config.yaml
num_hidden_layers: 16
num_key_value_heads: 2
head_dim: 128
intermediate_size: 1536
vocab_size: 2048
qk_norm: true
attn_scale: 0.124
init_std_up: 0.0412
beta2: 0.95
final_lr_fraction: 0.05
doc_mask: true
dataset: "wikipedia_en"
Each number is 50 + 10 x the weight over its row's rms, rounded and kept within 0 to 99. Layers, rows and columns count from 0. The size before them is the row's rms in percent of the matrix's.

# layer 4 MLP up, 1536x256, rms 0.0623, rows 786-840, columns 128-255
081:50 59 45 46 54 64 35 48 50 41 33 56 62 71 59 39 47 31 46 47 46 33 61 55 57 52 68 64 66 66 49 50 53 42 47 60 50 57 40 66 47 45 59 59 51 60 51 45 64 59 60 31 54 47 50 45 54 65 54 57 33 24 70 44 41 38 39 54 53 42 75 48 57 43 61 58 45 31 65 42 24 62 59 35 47 47 70 58 59 66 49 46 41 50 63 48 52 57 46 74 44 52 48 47 47 53 70 44 60 53 60 34 59 48 43 41 52 58 46 53 54 38 65 52 60 46 47 44
099:48 65 36 37 38 68 57 59 48 54 51 43 56 57 36 54 51 48 65 36 38 50 50 66 45 54 48 53 50 59 64 56 69 37 62 41 51 46 53 41 52 33 37 61 63 52 52 38 43 38 47 56 41 41 43 40 43 66 49 30 55 57 54 49 46 46 40 50 68 53 66 57 51 43 47 33 32 49 53 46 52 25 55 46 53 58 49 51 46 55 51 50 40 51 56 60 41 40 54 55 60 39 52 36 55 54 47 65 57 44 61 42 65 54 46 51 51 51 49 56 69 49 58 49 54 31 61 41
101:35 56 48 53 43 53 44 71 50 38 32 74 56 42 64 38 39 45 40 38 40 52 47 60 47 53 37 48 37 60 73 35 48 40 55 59 61 39 58 57 31 41 66 67 54 59 35 54 33 49 55 33 39 51 59 51 50 48 54 36 40 41 57 58 42 41 43 62 64 41 52 50 42 48 43 42 49 50 61 76 34 41 70 39 50 52 22 51 36 60 51 46 50 40 51 49 49 49 54 55 64 43 57 56 62 59 56 33 46 46 64 57 55 53 38 49 53 56 47 61 64 45 56 45 46 65 54 59
102:57 57 45 58 45 57 59 63 48 49 42 81 72 55 37 39 44 45 57 43 45 31 47 46 72 27 48 62 51 57 61 45 74 36 44 73 66 46 51 60 58 62 58 51 68 64 40 51 54 56 43 44 59 38 58 43 46 50 74 49 58 21 47 46 59 49 68 73 51 57 31 59 37 49 57 69 70 47 49 50 48 42 39 47 51 41 58 39 43 57 39 35 43 49 62 38 28 58 50 53 45 54 45 53 50 30 55 45 63 51 47 39 62 46 49 48 47 46 29 32 47 53 59 50 52 58 65 52
095:33 21 53 47 52 66 40 56 54 56 47 42 44 52 60 30 54 31 54 53 30 25 52 50 39 46 53 43 32 54 56 55 73 60 45 53 36 57 54 65 68 34 35 52 51 51 47 67 53 54 43 33 43 48 41 40 37 47 56 33 57 42 61 40 43 49 50 43 57 44 46 51 28 45 40 45 34 46 42 59 44 40 52 36 52 47 65 43 55 65 32 54 49 53 46 47 38 59 52 51 49 50 55 40 53 51 65 59 46 39 50 46 62 46 44 70 50 49 31 54 45 59 68 45 55 64 56 44
059:51 45 61 66 37 50 44 53 53 56 51 60 43 42 47 44 32 53 40 32 56 51 42 45 58 27 58 57 45 54 66 52 51 58 51 57 58 42 50 77 42 57 79 47 36 45 52 56 48 40 35 36 57 35 61 49 68 54 49 40 32 39 57 47 45 47 31 59 47 56 37 48 60 32 60 47 32 32 48 60 46 48 45 49 36 65 51 61 43 51 62 38 43 53 59 57 50 55 61 59 37 41 60 52 66 55 60 45 55 36 65 39 51 61 47 58 59 55 51 45 69 39 50 68 61 58 55 61
055:40 50 46 56 44 57 41 70 73 50 61 56 46 41 25 40 36 57 53 40 68 53 43 37 63 34 51 48 44 69 53 52 51 67 64 64 48 44 53 66 58 37 54 55 36 43 48 66 51 53 50 42 45 55 64 51 40 48 54 32 52 35 58 58 38 49 45 48 40 56 46 66 49 41 66 43 57 50 60 67 42 44 52 53 42 55 47 55 40 59 64 44 33 68 65 52 31 54 54 54 49 63 52 49 57 50 63 58 53 47 68 25 58 65 48 54 58 53 65 50 54 42 57 55 63 55 51 58
104:58 51 37 56 68 76 49 30 53 68 65 57 69 48 46 52 47 55 54 37 44 44 53 48 63 54 44 57 43 59 49 72 44 51 43 57 53 51 56 62 61 49 41 53 43 54 45 51 59 59 62 33 45 40 45 56 51 62 51 39 40 56 58 40 39 66 58 52 61 38 59 63 39 42 52 61 42 39 68 33 43 47 49 55 50 31 49 54 54 43 53 59 58 49 50 43 60 59 58 56 62 60 36 39 67 70 62 63 28 48 59 47 62 62 48 57 42 20 47 30 59 53 47 61 56 50 47 47
112:59 53 42 51 43 48 51 69 43 48 36 62 35 50 48 59 44 64 52 49 61 40 45 44 44 47 68 50 42 63 45 42 57 57 53 45 36 57 58 48 56 53 39 55 73 75 55 46 55 46 62 50 62 54 43 67 45 43 58 43 50 43 49 68 57 41 50 52 35 51 56 51 45 33 65 56 60 53 41 39 29 47 60 38 52 41 44 67 37 49 42 61 41 49 63 32 37 47 62 53 35 30 43 61 52 34 48 40 62 43 52 58 51 55 62 61 63 34 31 58 56 42 53 50 64 72 48 41
106:53 47 67 67 57 59 44 57 37 40 42 56 47 51 55 55 51 53 58 38 44 41 46 56 55 43 57 60 52 58 52 33 42 63 49 34 37 38 63 39 69 64 56 51 51 65 55 54 75 45 43 61 37 62 62 43 36 39 50 44 57 45 70 46 42 52 36 45 50 73 35 32 47 45 51 53 63 54 59 44 34 43 52 61 40 51 20 64 41 68 51 39 44 42 56 59 50 36 64 51 37 48 54 56 48 56 62 52 50 54 63 50 44 59 60 43 70 59 50 35 63 41 46 49 52 42 53 42
063:48 24 48 56 40 67 43 55 41 55 34 50 59 51 49 23 41 43 48 54 44 47 54 40 60 45 59 49 60 58 51 50 41 56 57 65 37 50 65 48 58 52 48 62 53 56 36 48 57 46 47 42 53 47 43 41 51 54 50 30 48 52 51 58 59 44 41 55 43 58 57 65 43 27 52 52 55 48 51 63 33 51 40 44 57 42 41 45 37 50 57 45 41 36 69 36 53 50 61 66 43 34 41 29 56 48 72 45 55 40 55 39 66 61 46 61 67 54 61 40 47 41 57 53 43 66 63 42
119:32 33 27 37 56 50 69 47 52 49 35 48 41 49 51 46 44 62 32 28 49 49 54 55 40 35 50 53 46 51 67 32 61 65 45 49 50 48 59 62 46 51 59 55 49 48 39 69 47 49 51 68 44 13 49 53 64 46 42 56 60 40 52 56 57 53 38 62 40 57 33 48 56 47 48 49 35 46 46 79 57 49 50 52 49 46 29 56 41 56 74 60 33 36 53 55 45 54 64 47 50 62 48 53 60 57 45 62 37 49 56 52 51 50 58 39 53 43 46 42 63 49 44 51 48 59 48 42
107:51 61 33 41 75 57 47 45 47 63 56 62 48 50 38 48 40 50 39 35 43 53 60 30 38 33 31 51 44 48 37 64 38 50 51 44 53 57 46 56 54 50 58 51 46 57 54 51 40 50 55 39 36 58 45 67 52 50 52 41 54 47 52 27 36 47 41 54 48 41 60 56 57 47 58 53 52 40 47 59 40 42 49 49 63 42 41 36 33 35 58 45 31 34 50 60 59 54 69 55 34 57 58 56 61 59 62 56 48 46 49 56 50 67 50 49 54 52 53 15 32 46 56 59 43 57 56 50
058:50 49 47 32 45 55 55 56 48 54 36 59 53 63 46 42 41 54 58 44 57 34 61 53 50 37 64 62 47 66 52 55 41 55 45 61 42 27 50 40 46 60 46 56 64 66 60 58 78 48 50 48 60 49 48 47 62 45 48 51 28 33 45 58 32 61 41 60 49 51 61 58 44 50 58 46 49 37 63 34 53 41 50 46 61 42 50 48 55 47 42 58 45 38 66 46 61 38 45 64 30 52 56 45 61 66 61 40 44 40 54 29 52 48 45 55 69 33 43 47 53 32 52 63 51 57 58 48
126:43 41 51 46 41 55 50 53 45 42 39 70 40 38 30 34 52 56 47 53 53 24 50 44 65 52 64 61 51 68 43 58 60 48 62 50 21 44 49 75 62 40 51 43 46 53 57 45 50 46 42 63 38 59 47 55 65 49 41 35 41 52 43 63 59 41 48 40 48 71 47 50 66 48 56 28 47 48 35 35 51 59 50 45 61 52 33 47 34 52 46 60 57 67 58 32 50 39 43 54 69 60 46 54 46 62 54 60 50 47 57 60 56 54 36 61 35 52 63 56 66 48 53 52 67 51 43 64
113:39 28 50 55 59 51 67 25 54 55 35 49 51 62 58 54 44 59 41 36 46 42 47 55 56 47 62 43 45 53 52 48 42 52 53 47 33 41 51 49 52 49 32 45 40 35 49 47 51 29 51 75 64 61 51 55 58 46 47 53 48 51 38 44 50 61 39 51 46 39 49 51 64 44 52 48 50 47 63 51 45 41 44 54 51 44 38 56 36 42 54 64 54 56 38 61 50 40 29 60 49 53 40 56 56 48 43 65 47 38 50 61 56 50 34 46 62 48 52 50 66 51 63 73 60 46 52 47
123:46 48 57 51 52 62 39 47 58 32 52 60 60 46 66 63 56 47 48 47 39 32 60 36 38 57 59 61 44 60 56 54 67 50 61 51 46 56 53 37 58 50 40 51 53 49 43 61 50 26 42 62 41 41 44 41 43 47 51 32 45 41 55 40 53 51 62 58 46 53 61 66 68 48 74 34 34 44 41 36 37 38 43 34 40 79 54 66 40 69 64 56 45 52 56 40 48 46 59 55 59 33 41 67 58 57 48 62 48 44 49 52 47 52 35 35 51 55 43 54 57 37 53 43 37 46 37 61
129:46 24 54 46 33 48 50 54 64 64 29 62 71 30 47 37 54 35 44 20 32 38 79 35 49 47 33 58 30 56 50 56 49 59 48 58 54 50 56 41 40 55 50 72 49 58 62 40 53 52 54 59 73 50 65 57 37 49 48 46 52 53 51 63 61 47 58 64 53 41 33 57 48 45 50 63 55 41 58 63 43 45 44 50 51 45 30 60 46 46 37 70 34 53 58 27 52 62 46 58 59 56 44 48 69 29 55 50 53 55 51 44 42 46 46 41 63 38 61 43 57 53 54 64 45 64 47 64
130:47 53 31 56 47 61 32 65 38 46 58 47 46 43 58 34 44 34 51 58 52 44 61 32 54 47 55 45 54 60 40 55 54 50 54 56 34 53 49 54 62 60 55 61 51 51 56 55 46 24 36 66 59 32 50 32 47 47 33 29 51 47 47 64 49 43 52 37 57 43 61 43 64 43 69 41 54 45 38 36 58 50 52 25 47 48 51 57 24 43 48 35 41 48 71 39 43 29 50 53 52 46 43 56 61 51 57 61 58 37 47 34 68 45 51 46 44 45 59 62 50 42 54 57 35 38 43 30
111:41 67 55 22 46 61 46 63 57 44 37 66 50 41 55 55 41 56 41 60 42 44 47 64 41 52 53 43 35 55 49 47 49 50 51 57 49 42 65 50 57 78 51 64 62 56 56 50 55 53 44 56 71 46 54 59 37 52 49 46 52 48 58 45 46 35 40 67 45 65 54 55 61 50 48 54 34 56 47 56 43 45 36 21 52 73 43 49 46 61 54 53 29 40 72 39 64 65 48 55 51 52 56 47 62 53 53 51 45 14 65 38 58 65 63 56 55 44 47 56 68 40 47 44 46 54 47 50
051:60 54 42 58 36 61 55 39 57 39 42 64 41 52 43 51 44 39 44 45 47 51 48 52 30 33 52 45 61 57 63 55 60 45 51 45 44 45 53 44 41 54 40 52 63 63 48 60 37 52 44 52 48 61 67 31 45 44 42 35 35 49 59 43 42 58 61 44 60 63 42 48 47 19 65 42 64 47 51 40 48 36 57 47 54 45 44 67 62 53 59 49 47 37 75 46 47 57 51 39 55 57 42 35 50 40 62 51 45 31 60 45 55 49 50 47 63 41 57 52 61 31 66 67 39 54 59 44
104:56 59 40 52 54 71 49 64 56 49 64 54 47 48 42 57 56 44 34 38 50 51 52 45 49 53 53 51 45 53 50 41 59 55 62 55 40 42 67 60 65 47 63 57 43 50 32 63 54 42 33 23 28 59 48 59 47 43 44 64 49 50 59 28 47 60 44 40 55 50 49 56 54 42 49 52 50 41 64 57 34 38 70 46 38 51 36 71 58 65 71 50 54 44 52 46 74 58 82 58 62 43 45 61 51 47 54 61 33 48 52 35 53 76 53 51 56 40 52 49 42 32 38 49 59 53 44 44
116:53 73 40 59 45 66 60 61 50 43 50 49 24 58 35 44 44 48 56 53 62 68 69 46 50 45 54 68 41 46 54 65 43 52 48 43 35 61 52 42 40 49 25 49 61 47 46 49 47 31 64 40 57 71 53 53 50 62 56 54 55 69 50 48 48 39 56 56 50 54 44 57 46 41 58 50 43 47 52 53 40 47 40 48 51 48 54 54 48 49 29 46 44 49 60 50 46 44 49 68 40 55 43 68 54 52 48 70 61 46 56 48 45 57 61 36 67 56 51 49 39 48 50 55 45 51 50 54
098:52 67 49 40 56 54 52 41 64 50 60 55 41 51 42 55 45 60 32 33 49 47 52 57 38 47 47 39 77 66 64 29 58 60 42 71 44 59 60 58 33 39 72 54 54 66 34 52 51 52 52 58 48 50 69 60 45 57 52 28 39 49 58 51 47 49 47 59 39 53 58 54 32 27 59 51 51 55 53 53 55 45 52 47 55 63 44 54 53 56 55 36 40 33 57 57 53 24 73 67 29 38 38 59 63 36 59 49 58 41 38 47 44 53 52 50 44 55 62 44 73 42 47 62 45 53 45 46
103:46 53 45 54 32 49 40 55 45 41 58 45 40 41 56 56 41 49 33 50 34 48 51 48 57 46 60 44 38 63 38 41 64 69 68 56 68 51 75 58 58 53 60 66 51 52 57 59 41 50 37 49 33 52 43 54 36 62 57 55 56 31 46 53 62 46 35 76 49 69 23 61 44 42 42 40 68 39 41 51 49 50 55 37 42 41 40 59 49 57 39 40 56 65 54 46 66 72 49 48 49 53 59 50 42 36 47 58 41 47 77 52 41 67 55 59 61 50 41 35 54 48 52 48 53 64 44 55
101:48 48 41 33 61 61 46 36 36 51 26 53 38 53 49 50 53 49 42 55 52 42 62 55 54 53 45 56 41 50 59 63 48 40 55 50 38 45 40 54 49 42 49 48 56 50 51 57 58 45 46 55 58 59 66 66 66 50 51 59 39 45 68 52 51 45 50 63 44 49 60 66 56 48 55 64 61 47 50 53 49 48 46 51 55 29 59 47 51 51 54 70 41 52 47 44 46 51 55 57 47 53 45 36 41 63 40 41 52 53 48 32 50 63 49 46 65 53 54 48 37 48 77 57 71 52 60 50
116:50 43 35 36 59 64 43 70 45 41 36 47 59 48 31 56 51 37 55 50 61 39 57 22 48 36 39 47 64 50 53 40 41 44 55 74 41 44 33 67 46 38 38 56 61 51 38 62 66 47 47 42 59 60 52 52 69 50 56 52 57 46 69 39 44 36 50 45 45 35 39 79 32 47 71 52 40 42 57 41 59 38 48 58 57 41 32 61 39 58 52 57 59 69 77 50 61 41 42 56 42 53 55 42 57 47 59 37 36 36 68 36 64 39 46 55 44 47 47 35 56 35 42 41 46 45 45 50
111:39 61 31 51 56 54 56 68 46 62 53 52 54 48 47 48 56 44 44 60 52 39 44 63 53 36 54 55 49 59 48 33 58 47 45 57 38 50 46 68 40 63 43 73 37 64 53 43 67 36 48 58 41 54 64 58 43 59 48 36 48 41 44 49 54 54 58 54 36 43 55 55 44 38 74 53 46 27 48 49 50 52 50 39 54 52 34 46 47 46 57 40 50 61 60 43 47 34 42 58 50 70 60 54 60 52 59 50 48 55 57 57 70 41 38 49 42 58 53 50 67 27 51 65 34 39 49 47
069:41 50 51 50 52 56 48 41 45 58 55 53 52 49 66 56 39 64 51 60 38 41 51 56 61 45 53 62 54 58 63 52 42 46 65 49 35 49 45 45 55 35 65 59 61 62 62 53 43 22 58 60 52 44 51 50 34 60 52 54 33 45 50 48 41 53 46 56 45 55 50 65 39 34 70 51 46 49 62 55 41 53 44 42 62 51 43 50 24 45 47 49 42 52 54 48 57 46 45 61 39 45 36 49 57 57 53 62 58 33 67 59 46 45 37 41 47 45 56 50 47 27 82 52 53 47 71 50
112:58 52 52 65 53 50 42 51 65 69 42 52 45 30 30 35 43 42 52 60 45 41 62 31 29 33 46 50 50 58 40 56 39 53 53 47 56 64 61 52 45 34 54 49 59 46 42 49 55 43 39 56 52 60 55 54 57 25 64 43 53 44 55 46 47 30 29 74 39 48 65 38 55 43 53 52 49 46 48 57 55 42 55 58 63 30 42 61 46 41 40 58 34 51 62 46 71 45 50 65 40 37 48 55 59 65 58 58 67 43 40 53 49 32 40 51 48 52 60 44 32 55 56 51 57 48 45 51
124:25 57 48 30 37 47 60 65 64 54 45 46 27 43 57 49 65 55 54 61 23 33 30 36 31 44 61 46 57 62 47 51 60 49 67 56 33 53 59 47 40 66 46 61 50 50 51 59 47 37 46 65 39 34 64 56 38 54 62 43 49 28 66 59 66 44 45 51 26 70 40 66 51 48 56 38 43 59 28 50 48 49 49 36 51 59 51 69 53 65 50 62 31 42 65 36 58 48 46 50 55 46 48 47 65 42 45 53 52 49 59 51 57 45 41 48 35 40 56 53 39 40 53 44 47 41 52 44
115:57 49 43 41 53 58 45 60 62 44 54 49 64 30 48 52 53 53 46 53 60 49 55 38 56 45 61 50 42 57 45 52 73 52 51 63 55 41 57 62 46 52 72 56 42 67 28 64 62 38 37 40 42 66 65 42 52 51 45 57 58 56 68 47 51 55 51 50 43 32 61 64 39 46 58 56 62 44 61 40 50 44 53 53 63 45 29 57 33 52 61 56 46 37 57 54 70 69 55 48 54 47 43 45 50 73 62 52 45 55 60 32 47 68 57 49 62 63 39 55 39 37 51 51 51 54 39 36
093:58 43 59 37 49 40 68 40 51 37 53 63 45 61 60 31 35 54 54 35 65 37 47 48 55 46 60 48 40 51 42 42 35 51 58 57 38 40 52 42 49 72 54 53 49 41 32 61 64 46 41 60 60 63 50 37 48 45 35 35 54 35 46 51 40 47 49 73 54 53 35 55 49 43 57 51 42 29 61 69 43 69 50 35 57 61 47 32 46 28 39 48 45 42 42 39 50 51 43 47 47 60 39 45 60 34 46 58 35 45 46 52 36 60 35 58 44 47 38 45 46 45 53 64 55 63 55 38
108:46 45 37 60 48 38 56 29 43 39 41 58 49 68 53 57 34 41 43 36 38 54 63 72 59 27 66 39 53 55 54 55 49 50 48 34 45 46 51 46 46 74 36 57 52 56 58 39 29 48 58 44 37 53 52 60 35 42 33 60 27 54 60 56 36 48 45 55 42 54 50 50 27 55 52 47 39 41 51 49 54 53 33 32 56 52 33 43 44 52 38 41 51 42 46 33 47 36 65 48 64 64 44 56 65 61 51 40 37 47 65 39 59 66 50 45 63 52 54 52 48 50 52 67 52 57 40 54
060:45 40 59 54 54 71 45 50 52 40 61 60 34 40 48 44 33 51 40 37 48 56 54 52 59 39 43 65 57 71 39 43 47 60 31 38 60 43 58 57 37 69 51 65 53 57 48 43 47 55 48 51 52 52 54 47 45 64 37 34 49 48 47 42 50 49 41 56 35 67 47 56 61 30 51 64 44 44 50 54 52 54 42 52 45 56 54 43 50 55 54 62 43 65 48 55 36 54 53 76 54 33 52 58 53 43 49 54 44 31 71 44 43 75 49 56 51 63 46 45 50 44 64 53 48 67 69 46
109:33 50 55 37 56 55 45 45 77 49 57 58 58 66 65 62 24 41 53 35 55 45 53 54 57 41 49 53 42 62 55 52 46 38 46 45 48 42 54 43 44 54 42 60 34 59 63 51 43 39 31 35 67 51 52 55 61 54 40 40 52 48 53 53 58 30 58 66 42 46 69 54 64 43 59 55 37 33 42 54 47 49 48 46 31 57 51 45 53 57 56 66 43 52 71 33 54 50 63 52 57 51 26 47 67 63 62 42 44 36 49 54 57 52 39 49 44 56 69 35 49 39 54 57 43 71 51 61
053:68 40 51 47 49 61 63 42 46 59 44 63 46 47 54 47 50 54 60 51 57 48 50 52 45 57 49 57 47 80 70 53 60 73 64 41 37 49 67 68 56 66 69 71 54 59 36 57 48 60 45 47 56 27 66 48 56 52 66 54 40 41 44 53 43 53 38 30 42 62 52 56 45 43 59 53 45 48 63 55 54 48 55 20 50 42 48 40 37 65 56 61 53 67 47 54 47 31 44 51 32 65 46 42 59 57 65 39 34 50 62 51 56 57 45 57 63 45 45 58 71 36 62 56 51 60 55 36
103:43 42 46 54 52 50 53 46 34 55 42 29 65 45 47 32 50 49 51 28 49 55 56 57 37 44 44 44 55 52 59 43 44 55 66 56 45 50 63 44 43 68 49 54 55 37 55 51 43 56 39 65 57 55 41 63 50 35 46 41 42 38 52 53 56 39 44 59 52 49 73 46 56 43 49 50 35 61 55 36 52 52 49 50 43 31 49 44 39 56 63 54 46 64 53 43 55 25 48 53 44 56 63 56 54 48 36 43 51 50 47 59 33 35 51 54 58 41 54 54 42 54 60 66 62 45 77 52
077:47 50 57 48 51 53 63 54 54 43 40 51 47 55 39 42 38 56 58 32 35 46 49 47 27 29 53 51 54 63 49 40 45 58 60 47 36 57 57 62 57 46 45 44 50 62 47 58 43 54 60 60 43 51 60 50 53 59 64 42 40 35 42 53 39 47 55 85 36 57 55 54 49 27 64 43 59 39 45 52 46 51 39 43 65 52 45 43 56 46 48 50 58 40 51 37 52 41 57 53 31 52 47 62 54 39 60 45 45 30 65 49 49 50 43 81 53 47 49 44 43 41 67 60 34 60 63 53
102:48 59 48 55 55 49 53 48 40 40 60 65 37 61 47 47 27 62 51 50 37 47 41 57 44 39 50 39 46 57 39 54 71 57 62 51 34 42 50 46 43 72 32 56 46 53 64 37 55 49 51 51 48 25 55 45 36 57 39 33 48 49 48 48 44 47 34 61 43 63 65 59 60 42 43 43 46 50 38 43 34 55 41 55 60 27 37 46 63 61 47 57 52 47 55 36 51 36 56 46 54 55 47 48 50 59 51 57 27 46 76 51 46 47 62 42 59 30 62 31 53 49 55 72 51 60 44 40
110:46 44 42 60 49 60 62 62 59 39 33 47 43 56 57 36 40 73 49 52 58 53 73 36 52 38 39 65 37 52 44 48 41 55 40 61 50 42 45 39 65 44 44 47 49 52 52 65 61 43 48 46 66 56 40 63 56 52 52 44 49 54 52 44 52 39 38 59 54 55 68 50 38 34 56 42 52 53 37 62 42 39 56 40 77 51 46 54 39 52 54 46 55 50 51 40 49 52 70 62 44 30 59 64 45 32 60 65 43 40 50 48 55 44 60 49 49 36 37 54 69 37 45 58 69 36 49 34
115:47 50 47 27 55 66 38 53 53 53 57 61 60 62 54 59 43 49 37 41 49 64 53 31 51 54 49 40 50 61 41 30 58 55 48 56 46 65 59 51 39 44 55 59 38 50 53 53 51 45 36 44 43 48 40 47 56 53 66 42 43 59 56 48 61 47 44 51 34 65 79 56 56 43 57 35 54 42 51 48 57 41 55 24 42 46 37 59 66 66 55 62 37 25 51 55 52 46 53 60 59 50 52 54 62 48 56 39 52 48 49 45 64 55 48 54 57 50 65 53 37 34 44 53 53 34 30 55
111:61 51 40 34 51 46 28 66 43 52 37 63 32 54 48 43 29 44 32 43 49 61 40 39 36 47 45 63 54 52 44 60 60 67 44 42 55 50 43 40 45 42 41 41 69 54 63 58 48 45 43 68 51 67 62 71 42 40 52 64 64 40 61 39 59 26 60 57 15 42 63 49 48 46 51 62 58 45 56 69 48 48 57 65 56 51 54 44 41 41 56 30 44 45 50 51 62 47 60 61 53 57 65 43 49 58 62 58 59 38 57 56 53 49 43 48 54 32 58 56 52 40 44 47 55 38 47 43
085:53 54 57 66 60 51 65 47 40 48 63 47 42 64 63 45 61 65 60 58 21 45 42 55 32 57 69 59 34 69 50 52 56 62 60 37 59 53 52 54 36 45 42 54 61 68 53 48 41 58 60 41 49 44 67 44 53 40 53 39 43 43 34 46 45 49 41 49 61 43 69 55 65 36 56 49 51 55 26 43 60 57 41 47 62 64 64 33 46 60 62 42 54 44 54 48 35 35 56 49 62 40 40 62 36 37 57 61 49 48 70 45 50 47 63 57 58 46 62 54 57 50 57 63 44 56 76 58
106:69 43 35 48 36 54 33 39 53 49 45 54 42 46 44 36 29 35 22 31 47 52 35 58 59 56 38 54 60 60 49 44 55 34 59 57 48 55 57 47 49 46 38 55 57 46 39 57 37 42 46 45 54 55 45 42 46 58 68 49 49 44 32 48 38 70 46 45 56 56 24 46 44 46 41 38 63 55 60 73 33 45 36 68 46 58 41 62 47 49 51 54 46 47 41 45 43 56 69 53 44 64 42 46 47 38 47 42 33 59 54 60 45 57 49 52 44 57 41 40 58 55 61 54 45 68 40 56
106:40 40 49 63 50 56 50 61 52 39 43 51 41 51 57 60 44 55 45 68 50 33 48 50 44 56 54 45 53 55 46 52 56 42 46 57 39 42 34 63 47 55 53 58 58 75 59 54 65 45 51 39 45 48 73 51 57 51 57 55 48 33 55 24 37 48 39 62 38 43 41 62 39 48 74 49 65 58 53 30 32 64 37 61 61 38 51 64 39 40 56 32 40 41 73 49 62 48 42 58 35 37 59 39 46 48 49 54 52 42 44 55 59 47 58 52 55 54 55 59 38 45 53 57 52 64 56 40
092:56 67 65 53 45 57 35 56 54 61 54 73 37 52 54 46 46 59 23 52 49 46 39 58 55 36 58 48 37 55 56 35 43 71 63 48 71 68 64 75 38 69 49 68 72 52 54 54 58 57 55 61 34 51 48 58 38 62 63 51 58 49 43 42 42 55 44 44 54 67 42 45 35 44 48 50 47 38 58 53 44 54 58 32 55 51 60 36 54 51 47 40 53 54 49 61 56 64 62 53 62 53 50 48 52 60 62 39 38 35 51 49 42 47 70 41 54 40 40 29 47 54 53 60 44 65 47 46
052:50 55 50 63 58 55 35 49 51 58 55 46 43 54 38 58 29 56 50 48 68 40 50 42 39 33 40 53 51 54 54 36 45 54 50 65 38 43 67 54 48 55 42 57 55 53 64 46 32 51 60 44 69 49 61 51 42 51 57 40 45 33 47 58 46 27 37 43 54 62 49 58 58 23 64 52 52 38 56 48 58 58 48 34 58 44 45 48 48 54 50 57 37 45 54 37 48 43 55 71 50 57 33 48 64 47 58 72 44 40 54 36 59 48 47 49 70 37 40 43 63 48 67 62 62 59 58 58
119:67 45 47 65 59 54 26 68 69 56 64 50 58 59 40 42 46 51 42 43 53 64 50 54 55 37 38 43 52 54 55 35 50 63 54 54 40 65 56 79 62 56 41 58 54 47 45 49 49 56 38 35 51 46 51 40 52 58 39 42 44 46 55 42 44 51 43 73 49 41 53 44 40 50 50 52 67 64 74 44 28 53 44 50 43 44 56 50 50 53 67 69 37 34 57 46 64 54 47 55 60 33 56 45 60 43 47 48 66 51 46 64 62 66 63 61 43 52 48 32 58 44 52 60 45 39 54 47
063:50 37 45 66 38 65 37 42 55 60 39 63 44 57 39 32 56 52 51 58 64 31 44 44 52 31 56 60 36 55 55 58 50 47 29 52 41 49 68 47 29 57 59 57 50 66 52 44 51 37 50 50 41 43 60 45 50 49 61 29 43 48 50 55 48 54 42 49 34 55 40 48 46 16 61 58 60 49 49 54 40 27 36 43 52 39 30 64 30 53 63 46 36 37 59 32 51 50 56 58 49 52 50 55 55 50 62 50 33 48 73 21 56 43 53 50 62 38 52 47 50 36 65 51 49 59 55 52
061:52 31 34 47 37 64 50 59 44 57 40 60 47 47 45 48 61 44 44 35 48 38 34 42 51 44 57 59 45 51 46 26 56 50 50 45 35 45 53 62 29 29 46 60 55 44 50 58 61 44 52 41 53 51 60 58 67 51 55 35 32 34 47 40 33 58 46 61 38 55 39 49 52 45 60 50 47 48 60 58 40 37 29 44 34 38 40 55 45 48 74 46 46 49 54 38 62 55 47 66 51 57 55 52 38 46 57 34 47 42 60 57 47 67 38 61 57 42 51 39 50 31 68 73 63 44 37 37
124:48 31 42 66 53 64 60 54 51 69 25 59 33 46 32 37 34 63 53 61 41 27 70 46 45 45 46 52 61 55 46 60 58 70 46 54 35 41 64 71 53 39 59 56 46 52 51 49 39 44 34 56 53 53 49 46 54 62 51 45 21 51 55 46 45 42 48 46 36 47 48 45 43 38 62 40 70 55 52 49 44 49 54 30 50 60 44 55 41 36 51 39 43 31 57 37 59 47 48 58 48 49 48 58 63 66 59 63 54 33 55 38 67 32 54 58 39 42 56 49 68 42 62 39 66 54 55 52
093:62 36 58 60 52 53 64 48 59 39 49 76 51 47 48 46 41 61 49 53 58 36 51 63 63 48 48 52 50 63 65 50 57 36 53 34 49 56 57 84 56 60 42 51 51 53 35 53 45 64 65 35 61 61 85 39 62 48 49 58 56 43 33 53 53 52 49 53 56 47 39 57 48 44 55 51 40 51 55 59 28 60 46 55 56 44 57 73 48 57 45 62 58 58 52 43 40 45 29 57 36 64 44 41 50 47 52 54 47 55 60 42 59 60 52 47 48 62 44 51 46 47 49 57 58 70 61 46
092:52 60 44 48 38 55 56 47 67 49 50 47 62 61 54 35 49 47 53 53 46 50 57 59 36 54 57 57 60 45 57 38 48 67 54 48 61 42 49 54 49 51 40 67 55 58 58 47 62 38 57 50 41 47 61 39 60 49 63 38 48 52 41 18 66 39 52 53 47 57 60 54 37 23 44 45 61 63 65 65 23 48 48 44 42 57 67 46 52 58 44 37 49 56 59 55 58 54 61 54 46 33 43 65 48 64 54 44 37 47 48 34 53 51 65 33 55 47 32 42 62 39 72 58 54 67 38 35
117:37 52 45 47 57 54 49 50 64 43 64 40 49 58 56 52 57 58 37 65 42 50 40 58 36 42 50 33 46 41 59 33 60 62 55 43 48 45 54 43 56 59 56 73 75 50 24 53 51 46 41 39 49 39 53 54 60 62 38 47 33 48 72 52 63 48 37 60 54 66 40 56 44 44 53 46 44 59 58 47 46 37 53 45 60 42 56 58 39 61 68 36 49 48 47 37 40 50 53 54 44 49 40 46 58 50 51 27 30 40 57 49 51 58 54 50 50 40 34 60 59 41 68 60 55 55 51 65